Each number is 500 + 25 x the weight over its row's rms, rounded and kept within 0 to 999. Layers, rows and columns count from 0. Numbers have three digits each. The size before them is the row's rms in percent of the matrix's.

# layer 4 attention query, 320x320, rms 0.074, rows 192-319, columns 32-63
110:508480505477490507505491481478461478544505485529465457524502492486499494482500423491580536498483
102:445504512509517518516475501485488506465466450490468464511472542479529520494486460511502467530491
105:471500504526533489468496480530513501514508495438462507483548522509504527480530528480509521503451
097:496497463488476525477475507479509480505507491516460486510508494528530499491470473490510515476516
105:530479483458478543518532522493537515522551461518525541491485486523490503485478523475548505540501
101:524540479505504516457490461449516501468484513505510498506494533542486508456538514522493452529479
107:500471511474487512457458480541494530447509500487536493515473512527479479533511529522518490487467
100:572493472495446458543544500491499525486485476433499491475513519490495512509532492477443531487516
105:503503530493513494549477488479505495541503503514463475492501498467488512551483542512476495508473
099:518453530492544479466477490510528495481503480490526454513501480515528527490487558507543526498538
099:466521478500482497495487500500470489491517498431537528480476506494518500490493495506488478504534
099:543491522520470467543480476470551485498488490484490481485518457505487526468475487511518494538509
108:511474543491499450475552492503500508529506530519535504533480472501479452480502537465476516542447
101:529480526505476478531459503504508513549484478498511498468488488540507474547501471487495471503493
100:513497526506495502495492467500503502471507523509465517521472473537511483453521452518463499463469
110:508480568482510545527513485532460516555493486533500512492474482497530450557538497494531451446508
101:520511514500488471466532471495467506528491462468533487493545535469503526524471494521490513488518
102:504512499517532491493513494468496496472459481444520512549535480468527501493546496538419480505492
101:510520500507498539472448504471505533518464484471531510515523491491506510528519536480521463472497
101:473504550496505549546480449484493446497515462467491494543498514520505507479506526477492523528500
097:499489475507523527496459529469500466508530466471494452493481509506456464456529485544505495524507
102:506471485504527531518502511501520459525506493527494516508502505532536482556511499470493492503478
097:496518515501464455537514487504535492514499524503504521499516525545465507525459529488448462448503
098:471492528462494483477475522458477491488526495449470487432508452476491476531524518447494502507480
104:484477519485528480512473456488517463505521464485523514485471505482540506496499532465525464499495
100:485492533457492481486500487534446486523482534553458507477554475488485483479494485471515504462558
104:484476503504518499452463460509529477470500501465514503501511481470509521457474487470515507456430
101:468494452478501518553499502509495518517512517496514448510472520493475551523523473525530479454525
100:521504490486523492490481524474486465483495503502514542518473463494518456513530483490524506499528
103:520499525484473508531515502501478487501494498499506464484477521517489475513479513519480473509519
103:470525513497523526506517505516500495516552509494455506493482465507499521505509552513478442498534
099:490512506510484452529516453481524503537488487501548466520502497499547539506554530484530549473497
103:528492482477496495501507544470530489516488502460457466505465495504484533502455530547519496497519
101:522480487550486519479479521515488480563503490542503490480498501501525496484506487431491478483482
110:508514441488519516477452435509508494496473499484485442501550487469494522492475468550504501488510
101:497467529502485504508541462516526572511489499504483519478522493487480495488520530554493519505501
112:514499489519463485510472542485493491486471537512447517548481484497481494500460467459542493524497
104:486465518464456468525520486539522532564528511489535499488525481530533502500500492504524513520510
102:492518521548546518508489466498516502520524500490466491510514508540495508452492448520541495526458
098:475476498531480530522479506493458510443460493519544494461477553479526495525448496496458517479441
105:526452504515474463479477532474491489484525489499483521511493485505486527492479474516530508512497
100:482466513476507512525502524468507491504492533484541514524479487529512511426469489510490524493508
097:471485494555507495519547496488497452504505496504483483472489532504488484499477511509473439482546
107:485534529461504523516514531475488507537489492422529467480553497487479513510499514532472520495456
096:509482469533525506511493495513497518479520489491508516483546527471471479483501482533501533459482
104:492494552491512476516513474488565533475489520508484518505531492474513501514492462462495489482493
101:510473527514513521489490521523529480498525515480544463508520487469471503504478475440514519532458
105:493500487501509493477497480488505528460517503517489501500522461517474518539515474573489500489514
108:490503496517548524500534520487497457532473490510439524517504500517529524472530524482476497493524
110:550545447485493488489495534507497455451510529482467481505498544494477523488539474509473493531547
102:491506511520469524536500497500486513472477559481493464505521498501477523495467499516499483529522
099:514504480466485499528491506518503556504463461523484515457488491487513514459491451488528499466477
099:481496503481460529517521524469495467438450492538527492488485537488531491512473557485483493488534
097:476534500482548514535496490475503492514533508503529504491501455559504484558480467493508483514496
105:509495524459494500464487512503517506467501511485510495453520517470493533536501528471462479496511
101:487501527498478520475511478482546519526514495519531466512483481522527503477499520533523495524486
101:503527523528489500489498544459516496498496479492454491513479494506471484479512531498580479475488
101:535499520476511529518512474458513468497466476472550478484518474486499506478465510524518487548446
099:462536453477515492527469523489549483487512543485462502466504531510485531543477470506514512507523
099:544452543518526506484478492548500501528517502503466473514491465507505486475504521462470527468456
100:515528498503525497522540520502515501443477499484483561483515519521516489489507511502481537518474
095:476556497472496483488489486493497526454537470517471534507490463500508480542451540493450544512484
104:519523491514489491509498507489486501495510481479497507493445479522502482510482482548493496500516
099:487480476461458539491498493504526491518515522523481495499493473516492493536439476449465485496559
105:478498500470563481511489497526535521479506458463500485495489453503520516516458454447543516535521
108:445483516456522519493455535518469475479489482496464508514526502470499492520488466486486504507507
098:509481505475515522509500512474435526504502524545434475526529504512464487482460481535542481528489
114:516498478476509502501499532487480507505478477491495450521521526478495493495495481481508498555526
108:460484547492482494499534470505486516517505536472474537514530487497512505506508502495518482504492
104:490531523517503466510484527496523526518541501513490474520488460509462524505487504501508526515471
118:519542436467487496505540516496554544545527491469523510471526513509497506481519484541477470553489
103:527500496506482521505514468527489491438459464470526489533493520460514469502482512487517528469498
118:547522465481527522516522531525526472468487486485522492502505505513495539511486514533527510497518
108:526519512500509475499499513487484476525509469472523468500479496527519509455505548507489558497481
104:512508532478473565499512484519516488511470483502495487540486520568503522499480479531511504476521
122:509533499503451499501508511506489504523493476492516481490504517516516494515516491479465512433541
106:503464509507500445508456505537480463490501543532536503468456503493474488487487516492502509454511
115:499470514504511451468523529496495490477503520485532488502469534467496503498519505473470511510539
109:514509479508506507498497535511476450508498535482467498554538475470467523463539511485485471508495
108:500459516480524481507481518510529449490530511478520498509505470466503480520517487520520471476506
106:501524504474515478504492489519467558523476547505521466478506495438553494479512508495439499455506
115:517469435502509492501531518495528480474497477498483495499471503449524479481497508536455522529524
109:541523541480515497515477512488517479481500490464506508548498499450518500487562498435529506493515
113:495541456523515507533517522490521478547535499521459484502521530496491503453473481543437516454485
114:490544517481482508523518513531504520509482507457518503475509493522491531460516540477487551509434
104:502546484506526511488492498487505532497463486494474523516559539455476501484484513530508538492480
103:521504514529526508502509564474479475472504478561536552538463514495490481484463477500465515491488
111:479543516506521532484482497523510505484479507514515518519452435481509474510540544473528506497534
115:506527483484476470490532531525482454548555519519532493508511532494465484495489466479495503533471
111:524511498502495489518538495496513458500497528457494485484512534531515511505494486505540446569514
108:519498534502498518504462477508538532480487486470494521482482503513474504565477545509484504474483
111:496460522471475478513448498514463502510471537527527495469481475513549504492486461484505533535511
106:522515514479516462568446510509542481467510498516522495458467501506516527502480509484479500508514
103:510482476468452496519556523498501464512518475529479458521515546524471502482500505523505521529500
105:473462506529535465505562485524500483519488551533485497514485462497503493487502449504489501477484
110:504480530489525497493513528450489492506455510517439503533470504479498499551412490503511515490504
112:476499503477531517515539516443508484500508517507532502480497546477502513479541503470488438488502
105:502493490487505506458494531466517522461452519481480502521514511492524500486485495493492580463518
112:492541486519509532500501476461528523484475496483481459464503492531510486499545496527485513431484
110:484475508480499518522476499506486505472520460488492512524521483461501529480549494479494503490513
109:486539496511513466521466508490556508491512531490528480473533521534531514496485460498528525482487
113:528504535482507506504534484497535499469463513529519476495486503494504546494513502503491528506457
107:479505511505469519500505543491513528455496482476495526468462498527484509518533497527484443515469
110:483492490475518526488484449524548482486468461514530481519568515523489537493530496525512542530481
111:509552458479522496511499497481457473533495462530474487478516509525467517485463445525548469536506
118:506548520487501463491519491465506451479518498489538535546484497492493534476482538514494532513514
106:518516535471479459518509512508471511479472480528541512492519433512446505519522526478476508511488
112:497433502437504477491465489482491515547496459520503455524502493466535508521471492446496479503493
113:438529487505498516511539491514519512470475506532541459536514508491487486532476523525483477486546
098:513508503526513542545534471500503517509511508501509502482520500494488476541508468470505475512549
110:523494512471553523490566505532468512540524535524481500524451521494515471508496483490517485481511
107:460481507484497470527519519505545445537503484493461484494509487502474498504500494474471511495477
112:503539497504501594526495484518468546534540485498557541508477476502508487499488504507525514500508
114:543523481534531507487488489517498455532472496458474486516535495480521465472489518475483529510474
127:491533557473510490490534484504493491457473479488468466511481527515517498482507574501484533531499
103:453475498485493504506473427488495482521531480475532476495505534463489500525503492544465511524530
096:535494527460490527541493500503468507484480494490522494451514490476527496510507489548504544508542
113:499513506496525488506529507536537505469498524498523533551463502515498504514542526535522524513484
106:501513501478520491525537499525501504522525482550461489535460531488486515548517540499489480493434
113:541532492498513470499450509536505510472487516510482489479508511485524467520477475493505522486515
109:498444485525492512512499483514497508452453494471502459504536487511480509528506529506497516511497
114:507474478526474521477521521533534493496476477547496518459484484520510476512543495510510489468463
107:488488578508519494517530507495539490506511482448478481480527499563449520461507516516494472481491
109:528475493493503494520528491464512545449520486516465541494487518542493497501499480507496527459482
114:516514517505509512513541499513510517484483486516493466501503521498571542468549544548457510478488
111:507471529475504495511488489440511498456492521555503507487505447461530462480498480527518528543493
114:504477473487517514535521538465481486497485514474516476470487504469527497483521526479495506492554
104:505446521524491544511504485473519479518534468512503540503523533547564526508530516469497449469485